Each number is 500 + 50 x the weight over its row's rms, rounded and kept within 0 to 999. Layers, rows and columns count from 0. Numbers have three digits each. The size before them is the row's rms in percent of the matrix's.

# layer 5 attention query, 256x128, rms 0.136, rows 100-255, columns 64-127
081:468440495529446542524462421493555416582472530538450435480486458438551528411481549458502505495491442548521575519502568500539482514479491469548556511466527500498455569511398552503537528465405475
094:347535535521473528558550516533503540500534548416446520518499517557353480455548515489433635479525568495502542597516501580469551570403405496519552488549483568476471562460485470524546458527458423
116:447453489458638555567418515480388517506515468408588451570488467463489575452470517506553518504435486504560496490517608465479485499466488483456449411576497564523519447486470556375544484483454535
106:528453442392453551500473519465468383505545421523480480525548470523570408465535460552562555573541522507429489456472548516463499520435526397430470438439473473510474441479449406577489519484499488
109:478443454567496477462493477459628477506524540478447477508537445513567475459585452486470471521493481436534537559426466479447518459493429367546453506521496434505521533488568467530473568472489465
101:411465454526522524458520509496488449383486458530486439593549579546474551398487475480549493554594468414423410504553482554518531447532504506486441468535505496523459479507499418476545517588471568
117:477519482523544477540487478502563435412628461478520453565500512520487596501458541546455579469521509444441509426480431496473466526435505461421489442513473475457516485472485549437453537641533527
111:573397508468470529487438562537527494507564476526564500520521443482527490478423526550494519470545457483467558472554558588534354483408521588544484528540527545487504521539527464504606463465601507
112:478574430547534447503495467516486454440488582510492415539369485503444555405531661491554533519531518504465559477429545491555463481416580552541528546493454517472504518557483501541505448525530493
102:595490518546487507454531474532443588398411588490464521524580378460433512547448513424475547555492496498524525503454459569491497449567550489550497509462420494486571460481451565506534378514540461
111:465506492499488511547520427580394413466429508582434448413449525501552527540500471426526472519493529495486528521417429416473558494530506511521477499477576535554503590434555448426442431424505532
110:514603499468559501527519502481505445475543441502430495520546510544452536552492487521413488529495502418564509513522511526541570426462494527502472529453534562486597556554460393541444528451548543
127:522404524482510542489505448492511505399576530553485522504461451512655541457417455484555426463529396548421446479535519503444477405523513508589469512492593483479533524515453447477475475533531499
100:488437473521511538511447491435558513413478595559451538427566454492629531402416500444548442495485444497434568452467553510486509470506593460523453452464544542426492466495505446485538393560495522
089:470589526534536461454594565457498570492521471516527445552454616509370563518548546539423564481463557459490499490456501541457510499447463507521512480580472518585491478488560533523523509563482507
100:424371460515527515474460543550535567475467546587481560490528528463584437371481542489489540523510449514393393392488489449489384448523481566568496532501443454551512580477490515471545410467514500
082:554470495492461486487505427494517512474449506451398459419444460559604521462427428513481564512556448523457467520494448593539505425503557468567496577511504538523534537519531515558520569395520493
104:446523531486467461467476488473553443518483482521561417435460491456575406475368435535515515545532479532508553500531550566502587491516565476528438460411456572487454515428472509539441524453502526
094:566553535504441477417422488495488424549428412527402435486555498554452533492623500605549540532506463493600504474524535528632531499522516420502541558506495487514469551531429535581445451516486448
100:462475501515425501533533523509448511525557464441568513537433524467526426518532544435562433494473544554480449546597494568498593530450542595500526508438490495510433474410555441606436509446403473
117:523491464491539498428457521475533510388383436489482545457456410481569427498522544510503530484511517630505511518472456524556479432548567501518565551452564479558511461490429445487521511513519438
098:524442406533429512469442466549398524479537543449465519495610472496649564511492516436578395533497403460557533518555556501588561515408535478527491536492444412484502543423575531538444462457549503
102:517444483462438548525488429511548559495548434566533566533528457580555593524468462400549436459429457561610451458573571398498472505432495508534430461492453570577523557514466500531513482467460415
098:517559540608501494435597504500541464346531437551484536560478544504430463439485517447446481399598548538534541551597457466471506422584520524539504509486467597537468436546482537474497523562402421
107:620532526461425541544451460517470458446520567541498551524504502493596552535422427522518550522510473419402511483551536435423542432570503453471589533461515489526491422579437427467475423468441652
107:415392502531540521450462440519485518428417380444511471603442522441482466547509471525422510555522528540400556535450517625518508478482493515541527505485484540478508547591472545471509413515604474
109:506548465521485535630637421509458591495425493543550534497490511487502526545438416389516488495473536475499465575536415540502438524581419499525505494451504426458494516550465457453456365526454542
110:532529467505485482530596496410487509556470437502541510526563516536577505555501587514463587588547466504541429488490500544491556540545467426454598527512570553486492493533500426394539481382463406
094:560521498550474567388465454372491513435582523459451441549563486394486550543559548366492550440548446531500466565448507455519486432510529414503476454393469528558544570535380541499510550523475462
059:490465525557460459471429508469526394534506574436529494566502591509424437401474505502467581494538491498489409543475506576523562448559607517568549585507411462561506518507516560444500455511434564
058:520551566483479539521543580492525440440554513478349630535535475564451543540538513402504436473496372512469451490456461464476513430638482487531498434517417480594509552479454424519509423447531471
091:587471529515463548446458524544445479518476566507545504398530557471500435526411459491513579439544569521518533444525533435492416395485526522492515447500545473508431462446544476569489555483418516
068:480482499474486484541477514472559529491482458559643501415493500495542436476480569629513534500612508425503415524387589495506433456425517569459524485532518478533412539472578520464539533519478614
088:608520500475523603458584497485538544466590453468589525489570556426556538622530512511496534427581499582498481460511454472542546507491535430483532406404518533618508524462383601449532512547442439
097:480575438476501333612519517456540488518452492516531554465479529478498404515469589540502509529495533530443359488525560518470525519399458529562499517554517521534496510502485479454574465492438559
090:489460468534416608521501494513477486543475409484401493454429473459533484537425493521589532478516363509599497546445534532489539470537480446517534577544499441450536540483530513519470442555368443
087:538556520493543577491488505471493527460456491553569580588455503501410506538540522568541437441491480572550447541422518609471449480556483512399562448560435542401517506502461548446506552513384542
085:390492452435480363585468463527504510505449444507499485499464486480500369460427518480532571537519440573486469462457539485527509554445455487474535519439456403498481459453561514457493438492461579
098:515439533467537516550552498574546530483579469487561447556514552518482518459477553521437565500511512565409578517515491480592530481446473523481510541390528484545459580461514551505482588445501427
119:482448492496429451566538449448506390559460513518475498497481530498508559410402509539405395558466550495480389543447479497419460496544512547416536655596426478551434576622538483536511519551445504
102:481536512527441527558482468484496557385436520456472549506533461485556586603473411464441564543536536481475515462519543409548526509428599527564486449436470448539542487549481499407427459482510511
111:442527465478459499459448452523386411418539469464495443445395532598458477475459541475497477484522403490602526467611577445572408463584538491495518509462523514468459471385451523538505492568506578
093:512471521580544473469514511548480477617516388596554566552488534544502491497564574605541453503540505424493511435469480419499449515528478499447585498511476547469486442473501536575574481605380503
110:555512611487548496488435486519530503568547571565501470488405524507454448414549523334529540456521479553547541454378542499470482524511517473554587488514393450498435553461593483471615538546572540
113:440455514441527413578517530519531467548425506515515495439465546536533443444461513636561424572525584513493515590535563513473458548474448627551524586578493436507508438530535517530489462451442538
096:451468471471494456645468523500516516495382538518546498377489513549597377445403446581568463495509568523526482478457599467533518534447482642465481532518558434544488463499532446549452462500466478
083:547513520484566556392514480431494489442562526409447516612532486469459591581578454397499556500486446537515520577515358517527588483485538406462484425407419571539527536547452610432463560497487436
094:507561444436447441495479480468642550504419515460519468424480410518598494383470416506543453534547514530488497576464559436510520467536516549512541483553449444401474510493532497586490531504488531
074:427491491467470529640474561439470516431443465569433466472596536485501512457535503577526487533551493468526506503582519499546468563553459592481506467522436528558489448566451434455445517485567532
091:490507479577540478428604403425486473432460511494411575509546528526504528537533436547522558488556461494480389447540497527489437535518375562480482501560507508498462518559460433451395492493502490
076:444517473582471510399499471464506540535543555484451537550483472552471569496441569494515499446554483521656481376519485507475437441506385391460492458492418500463496465544452492513477574510417534
084:595491510493533467487539429440472526548605461496420503524474577481522479595557447475446480516471512427424511570528397481424555539477515494453453474538553583438470488428484480495505431578510410
102:537388491477446509524495520426525432509497404541485532448526621509534529441461448577511481546577558563499574474640509472455501587487478564453481483537495515505531502409492490551396444457551506
098:445438467508558480518490542497439564563499513490435496500549490498561491479461542510420471517570428447496509528486549562515464503542477527561579469618562589386541426501584485573576523471427516
099:518512452490549511524532542491549507504421517504495459457562466564501562516389435536530461525431557446473514498410525626485605424494440504509552503520512463497556412466514538526515476506455537
094:548559522597526477499558494515446426484444479513577504575580563456426513517476560503483535572447500492561572414522509561598537532516454460490473442470478472546554352454436540434444426361481555
097:418479599464508439524485546485517500580555466453427588543532481523430514531525540498487405587538531540490616539559550443538503486491488451522398451548466445428544511620541476517481446442516495
105:527475493516547447506469502404443500526397491524473496493475504551462588506429519485472461506544569510591445476512517481424491501470536560408547496494487459618529519482559598422526520490490467
098:475478465410528460434437610585545484532479456571480450540538419485457501503491509436447470546543440588527497555496490539546446524505445449464512578602511473534493530550570513514427603581585471
103:485529455545516615517500476505479570549513622493586584481528539504515598537485531518484504524469574472460589426529479416531473507443477569580526441408525450483474474467422468427506655600420508
095:536381442528510458439564573546430552534502448531536525475548506557513539454530478505456434603498551547419498592454507455439509419574534581520529545590476458474603436459403503476441505410520540
066:533546535533544518463518443537526487434478513455466467511560542416448523427540514507538590491552423398543497496586523459500504413399483535513560492409512493631535505478607544533447451554445505
079:547521529568450560501503526526537486475551506531549535507434445475465488534436512437425449465428549553359494456530522485462457542557441434465471491503512584456530569512410516527492420467513494
089:442423471484544510499458465506460433539511497477431492454425649419477413437459464595503599487502480450507511540557478483574463519439474452474525517559531550520486430625602573447512513468464491
102:484466408500492493473456497425557502493500483487518556435501553567428538518515493508564524512471492418511497620475523525537468437478472468486481395474517494586467464452564406482513569601524488
093:524460482523478481479449537494490520523505459544522539488481442478473533451513516525456545483477424457470482518576443533489532497638530548525490513417518507480524528371469467486474502462523580
106:550445483475425451475473531510565355554506543471555564500548526548534496561485466575541495557603552433629458462515529492484470551544405569534536577539532479531479524525546516537495482455597471
097:496536512489666491453493441599494495574478497495487550486591536501558464584516507551476541413518485500515495426558375488490474567486528497432469542515465556496468444560504546526513471500520472
086:557606465530391557409434573514415540487536480524513454485461442550516467454398478437532427580556514516540474497522489576509539471476455536477550495574529495556484528505522576480490510517525399
079:502507463468477419504432463534507560459415471474443505449422494498408418499470529616433531542579540503531431504513483493499513571466460436541506524557481578533460465459557497503498623540528562
096:499509494422492482401599559438479526530566482531518562535477510598419465498463557506490519553588627463528543591460503432444414452567494519457562518533559456483443412467495464521453536483446499
113:418686435464541394434474448484533510467479431462450477549490483442495530471501585535531504522595397525491469508509561514569433528462468510393465506497515499506454546529531502566435379457518532
088:566526506510454492486542591436483409479502359358474485453422405440521519473571528420581559524549546555532469483477506511514567499460456487540477438527458566551578493458680525473490522557478494
094:523485611531547519493443519594534534543528494548538493578455423476429503505464380544532472488521502443478475417511589469491507445550426432487525485526494557493560519617479515506518533469463577
103:467496531472525579510500505404517540486422493417422571511500541470396514521470451518628487482442435470436431591459531485473458569478474544512554451460541462523491538434480479451603531519515495
087:572420471549528431532531515527527490404511555582420430532529519467483472479467516569451479557581562422569415541527580425571550489601536519501498533580409454449525482496438521467511468519556521
099:479629534432484564492501407500599457450522558466464465505492526419506449530449551504571596402496426439551502484507504514528484558481478379446443482369511509527469471596577527520549458502533441
089:477588547471475547522406422474569442504444527459447500460493467476488406489485548496555608441508478476535505468451541514534448543421506383455462469445501542515456504593584438561551452546517501
082:538435546508520399490575636492468530464527529517538454448491491518542514488621484508453446585508551543463467504511469476439528453517504524511490543528499524484596482389371555389441640415504607
095:442462539446551519511492476382485470522476545443438504532569560526493451458499596479563572523491464405458578571497519574480418516386484508539569537440464491476433414571504494572536600600496565
084:505526491491507563469429364532467541478439482459494500519489489495524475448504446495559623532560432481534471468430553487593518487573505455400436438411518474431392493510579513599488504485549495
084:555487432499483527476501530442521582429505476406578588450407497604400482481504486538520605478461432487441444523495577555483599536536503436527514517463494517538431472456459491585518560535565455
104:447506488462464533497552538583457417522443468501464429528531414489485467436616544536500443515468497428556557484447452490459459536480504541562484500528476471464512463489502422506532456472492499
086:432555500519483533542548399448444606470527459483553523465480503554444551479578523479464472494479478468502527509509478559590486514491455528509545511549515455429545484479495497537519481446541462
106:564505514499484482453518474468539592531516557417470567536506402537511576492538415553555433477472488380466447449596517470475435451497398542499547481511448505546453542488491437495544483511569518
090:437553457552470519504501487440508485497497544498536479518515517531414475611400465547551548506384405607460552534471498497611320567501412491473420483483498524397508412510461514624464496493506469
097:471505420459469487518523477451462519441480490484497536471545455468511528503508529482522591499425490455485567494474542535525410416606481426461485578440478475504541495462525433538598535560576490
090:622547493510460486477501558468465532424484398479450491456439422450462489431570435490406421420495593494525548536435494506497481457462498541496517573537483519533499548427522493473519623510538554
099:463541514517529401458502421559523491450548491518517457448405590488514492627435500423521537456529472501467475505401531522568437522461479512498433369466565443464503465571505638551520533531547442
098:469484518522486444488451501508537557572596449515435431527477492383490503492581500479430495475530508460584450488475509475463572454550494497483469571492561459451424550577462567449543489471449430
110:457455527479487469438386552472492628483583423486534458517455527455458490466511515530416488442499448573543532508445598456578488465476490461545498491470515501536574499474508517485516519520571453
113:493538496558438539530557622440429551546448489538531604468489455501464455516495493503512486483457513453543613549558595503420509476498471476605472491483602600491552502435489483486604465494507463
088:428478516498580382476496407524452472471430575482476453562604516502467570488469558540422489484524504464481403494475511443512528500473469541477500447567490436493374448484490471410541536424509531
074:501427534499466497454436428547482550588510595448470433507525567371473535568523456529541455455516506464612498538453499520477534476527469546422488477458510482488558527522523448493463504522495384
075:441449487529500507473483494513446533487481488470525516497435536583457497485531490557447470440505562488564528459523561429555563566469475550603519477532488414456446497547509546517557538450508530
116:562416516491479491481457485481534478562524449526515483466405501503510447484559532483503528559433375478519444460531507542500484541526483494436618575424519486540408476450446497620477493466516645
096:546463423530468462406489545438536484449440518498478512505477432530523469462499473508524562514469452589530461522455535533490486529486427532579522483461535563586570490414484520523354582609507476
111:482533546505499360440584503510465456438428559393371577460483506544450557495514520540446543450490526471501483462567520468413603500532466542545476431494503447488457522440480519479442554491470488
122:515525504397435525437479501505474478521615468491556484551520602403495520438585513467486554600516478465541418531525509472538420514493468379475548577509549563457532543536577473534498437523518476
103:513476425522477556529445540521474433566503506491461505441532532532604467476506438563478531531465441465515504452562511575520509501507569412444471557537421441545428468501497459572507617465452499
127:477557558414392514439503474430576516476479528467562511571580508468560568468547502531473637554555509468525459489404418500536546471550509514511495587452445560582528503478409504455461529418490610
100:537480473544562524409500543446526510579596591466460469494426575501512539522486456563477480536477451382458519569594495579554458479479475472445567536491530572426438507430426513520528484513452513
110:451509552458526475531446525511619611456455502460509495562464546535469489506453578460497453541479511596500434493460499555473417494515460483524596468423412483592538516431568528413471517458589452
119:478462405508560544509512492539495510474461526487470537528429527497526581517497478593536449596484423501487441535509468602515451512455505594500526470546445425568628475532573506522452444587501473
116:461510595500477442516470510514501422623512476449450573530419445488491512539553505506524390546462555545512521487453490475489536524538392497515532487500464418454515621505393487442422551399584469
100:536494496398414452518534501536444542546506488404467477379466523480523481522453477490528467512568447465547449473557352497474545432476558498502526445491476445637493535486583552455524536501509566
108:512493436509532531478508509551535458537551512515581491568452522436482402522444523505491481501513430549556554581513424427524580431530509473487482528397582568481499504451486507582480542513584522
116:518452433514441543560507520484494506548466530507574436520429513479485474470420451533418475502519521489479477481491521538542492535664612489523454433561551542497410493567503587410494498486427589
089:612494476527393541472467431518512441501485482553586510437497477500560454476538455522536553518482467489437544572491568557480473514500538423463569552486509534540669487483475497627477446600534453
100:577497478479425491486431442418558408564489561531604546463478471521611481468476438492468546609508480512447533460526527579527497513490479433461576525426494539427558550441519508556447485525493516
108:429520557501549474504494436478463430543486551404416563531515533547474549546519478535447484467562512499440447435489538461538526514563504543540451419573428469455385479472480567374474524491519452
092:606510419500485543514497569461430414534492571552553513411488522571537483421599456548528540520465515472458480515440520468501554474576463495571472531486529559584502513573540506528521565526551560
088:510486443604491494495488473448435433579515430463471536431553549440550533483431429438501503480508484418557502500424482441512548431436386482460502511511551466523472524607501489527566614467455467
089:403534543539455418522613448529502445504496566508499466533483555534434458546512518569506474470455450420420465568409452468544553541409456553402495544421521505544437429478533498583493542485393524
100:423407509501460523487517551495478518525472514481478380534627534470456448480500526451485490503554423567545519530447406444543447541437446510546574482525439471495440561483442531408510582547496476
093:442485574551559461515543469485404480548542549463565511484473495452474510486509486441479484522469468445452552462509520538439632442491487508573465443480515518546462469520503495544459421502416449
112:524498443534557409549471413454551487575483497545522422457471534496496397432433501478500573609506391528485469538410510494573506531508488544496477516552558600436516439535422527536471493685468472
105:450443474468507453441488470523498491558598533464586591538563500559485513526509500484568507509519478488475487511519566563435458405502548488437473550492530567419603482604468486481532514453576499
123:482455384474564618449483496539520578495535556537527535513477435563527535451481521503590490456508466579463569490510544462459357439492380517508481483448488435604549542531549466582493559498484506
108:491546491545552475489513488471475605540544532501440490552499470508531554493469550572547497469528572511531534488568464481518462503548570542550479427487411454498516489417454608445456513523510473
124:527535514482483563541495478468446445541617383502566475474537526503493532559447466515557575611616595461500488444542535498446524528502529416511442595562509531479487492555511552500527486572494520
113:482465570454533544485379583512464417570468438478420508539518509516453538579547535500544425526533444473574438503500558466560448423497510467478618541571421480488495462470520564471498500472489542
111:528449583516466457533458461497462494492481506438530445601402481515420539483534464464504486444527512567506376464382603406464514531507541469491528553540426491553366464575470481574489580578469521
126:513509553463444527571476411482479462505505512513520462478587536553596398497493512481534440470586492524445464543443444581408385548411521530505493493476496513560564377468567383423535614521500569
119:446466469522476422492481386425506496503551464528485556455501468453561487449437541504498498491504530545471524575437527540559439446448445501539549589585523476533471475531437477540399483401467508
094:459481498490485577458511519550513514454472473456498383565553434482514563546529508504527588471501498427435393494481503464484492535526493453458541416482535474496481489504504545495539610509517483
084:447506503493453570519562460486484572549516509535474484452433514485440439491461520460592491459394476502521487567568524538506592532444473485506450425514553482661520532350459525522454504507448410
090:592519514449410562494546449598472560376539512527541505441450439566521579533512399520498494481490495488525481540466446555446539490390514442566488449492552468533475504351488538480547458470492590
096:514448423540499472454493500482591469471561511440536565548609524480579489588495522509430498526472527423479493490524455528410454492452498541482462552424507400435502450526461360500539463538387522
096:496482458590377487463540543506575442525464450485576469587485518488491435470571547427406482495539507553590483529459487504533534490528575511526463506531504452573565540465411560465550448525535458
088:442553426623469381471543547577547493495519449484497409555538602458513552537465521525521518522477389521530472509484461593540481469411515507568478472455421446517499449495478446509524515525480500
094:505434416504433537524469452497549448521509529592490598519547436607491534464469476468609463567499499427420598525500464435517458529554484529472458446492552484528548433529454536558568545436475380
096:553516572505528512423530544501498419550543524462464545540525462513435503465510436454476460489483461541563494527508546465479535484463633503563538410483554583587429424452517603522554467506429518
086:432465499395550499493412473489419493476450485515437433486487482432540546464522538469532555503512497422406557480452423458398424533508493497503546529450474561493501439443508578637479398454473558
096:476387567547462502558586501465512429499473573443495543512476608592518477442455570512451469535473491532494511533538484522471602442477466495515500507511513428525556478608499479396557550490472522
095:510543409546516527515557497508482428573552455575474488554461513525523531440493534609551426558519508546557494406412524399523527471530519522359519474446516529470442540473547520516482545552490504
095:444544488454425545600524483588479480485529493506620431393535481363510506531467555500494486430447498522468552481566479569489486491495507576484546455448501460508579521507430526478464431478513413
096:557467418405595499602455511526529458468519527455513474510587514599453467474496518578560409469527511520501505426484519397522469512434496452331514525439486505452525537537501479558525490390473463
095:499441422523453471507437522566521457374509379459457543562532570522416401527515434535520482509478497530422473525628447464548487581467456515536555539455525451453517429473548571458528563507469500
101:504512590499488500468530451474406568497424499429547564516501496436410415475527471477462408542524441472471445452586485466500498560548472499554537494517481509517480421494497489448511570513457488
122:446502460415502526552569541671492506502448451493573443513456539534502520533550471530541457469477430527448502490529448513509536610426495466450446453420462508456497567472598575545495484553510469
102:513625541550500481518554449444518493461476417498496474491494470593439546465556505530523501452510526560586508433436473463506472545488426503470443488428468489472565630484450554588500442576548498
098:507509504490538505468528562376486505528417585505488551450471539601523486492472579466461511418513521533575441535543541579546468422455485499496527588581510480507480545554516574478410541483524485
107:499479457497469511523484569524512502457501589453409507580472459574529547419489411532513469480512435466575494536525488559516473518489521472520545462471396427447518476482546533496533561502448579
083:520464457446489459548545575486504574446497483558467445431468538553468605552468499548449504555556538538514454546528482500534521643440512466488470537451388557482518600565479377619553558517509563
073:567525514536383521541493498458515525514569473469400518477507548498464560594453495429477563599450572491439482427456480418550510523536596501479511459547446557601535462554464550487491548499559435
089:525491517437458523527525538477444441426601592487574487445562466448490471452559532439478518452561560511438551467539523503484417541551564567518525570492534527544480485480455478415467470409483491
096:408467470473528516433553524524526520511511496499448436482578574534494467379570519402523449431363556496544564525470427532452487445432513492482472445575578482505561521447506494448484555523471385
098:537388488501551438518475541431526550354454559483518528424518511538534548494488478529492472465506425498521465525508624579548466490525468478546553502554547510483441520479534505495527478426502606
090:450548472542502560592456494487427380505406514583527475484587518538563586495579543500551547566513473572539424450474412459524536565506495550527475461488481490505568481466505431616478487524508503
096:458478553508491467574431464536559431469409407493499507481535505438494501561507527453538490573488540590455469452465488468517582475557498463494474459419442552524540575468589427500470480476538499
088:495454583538545441543550469577520473505422422477532580459489495480463513576533603464457460441466518474484505535486487512437508428550515535599457474475544506486535518425504527496429406422576461
104:566535465496513407546490487492565558527467477519469478512537531542498498451473462471506583554560526478494532504545509461486542509494507566497339395448475615497588555483545518584516536528510422
082:412481543526489500477578510566478537594526525522546402529512441500544482524439485499472406480527429570436487569564447451463399600576532527469468543538535451475453546457496448414479506628470491
090:409462477560540496485432500399529541504546472402415408513445451474493440461461491502481497441486504448487630522496409467511516509447463490377487522502513552533429365554494619406465493587512526
092:520480487515462457559537560540541537501536640606506533451531525474476441456476499535510585513511440475527496473594528508448592425473586602524391553506614538474439409456507469482500503561412491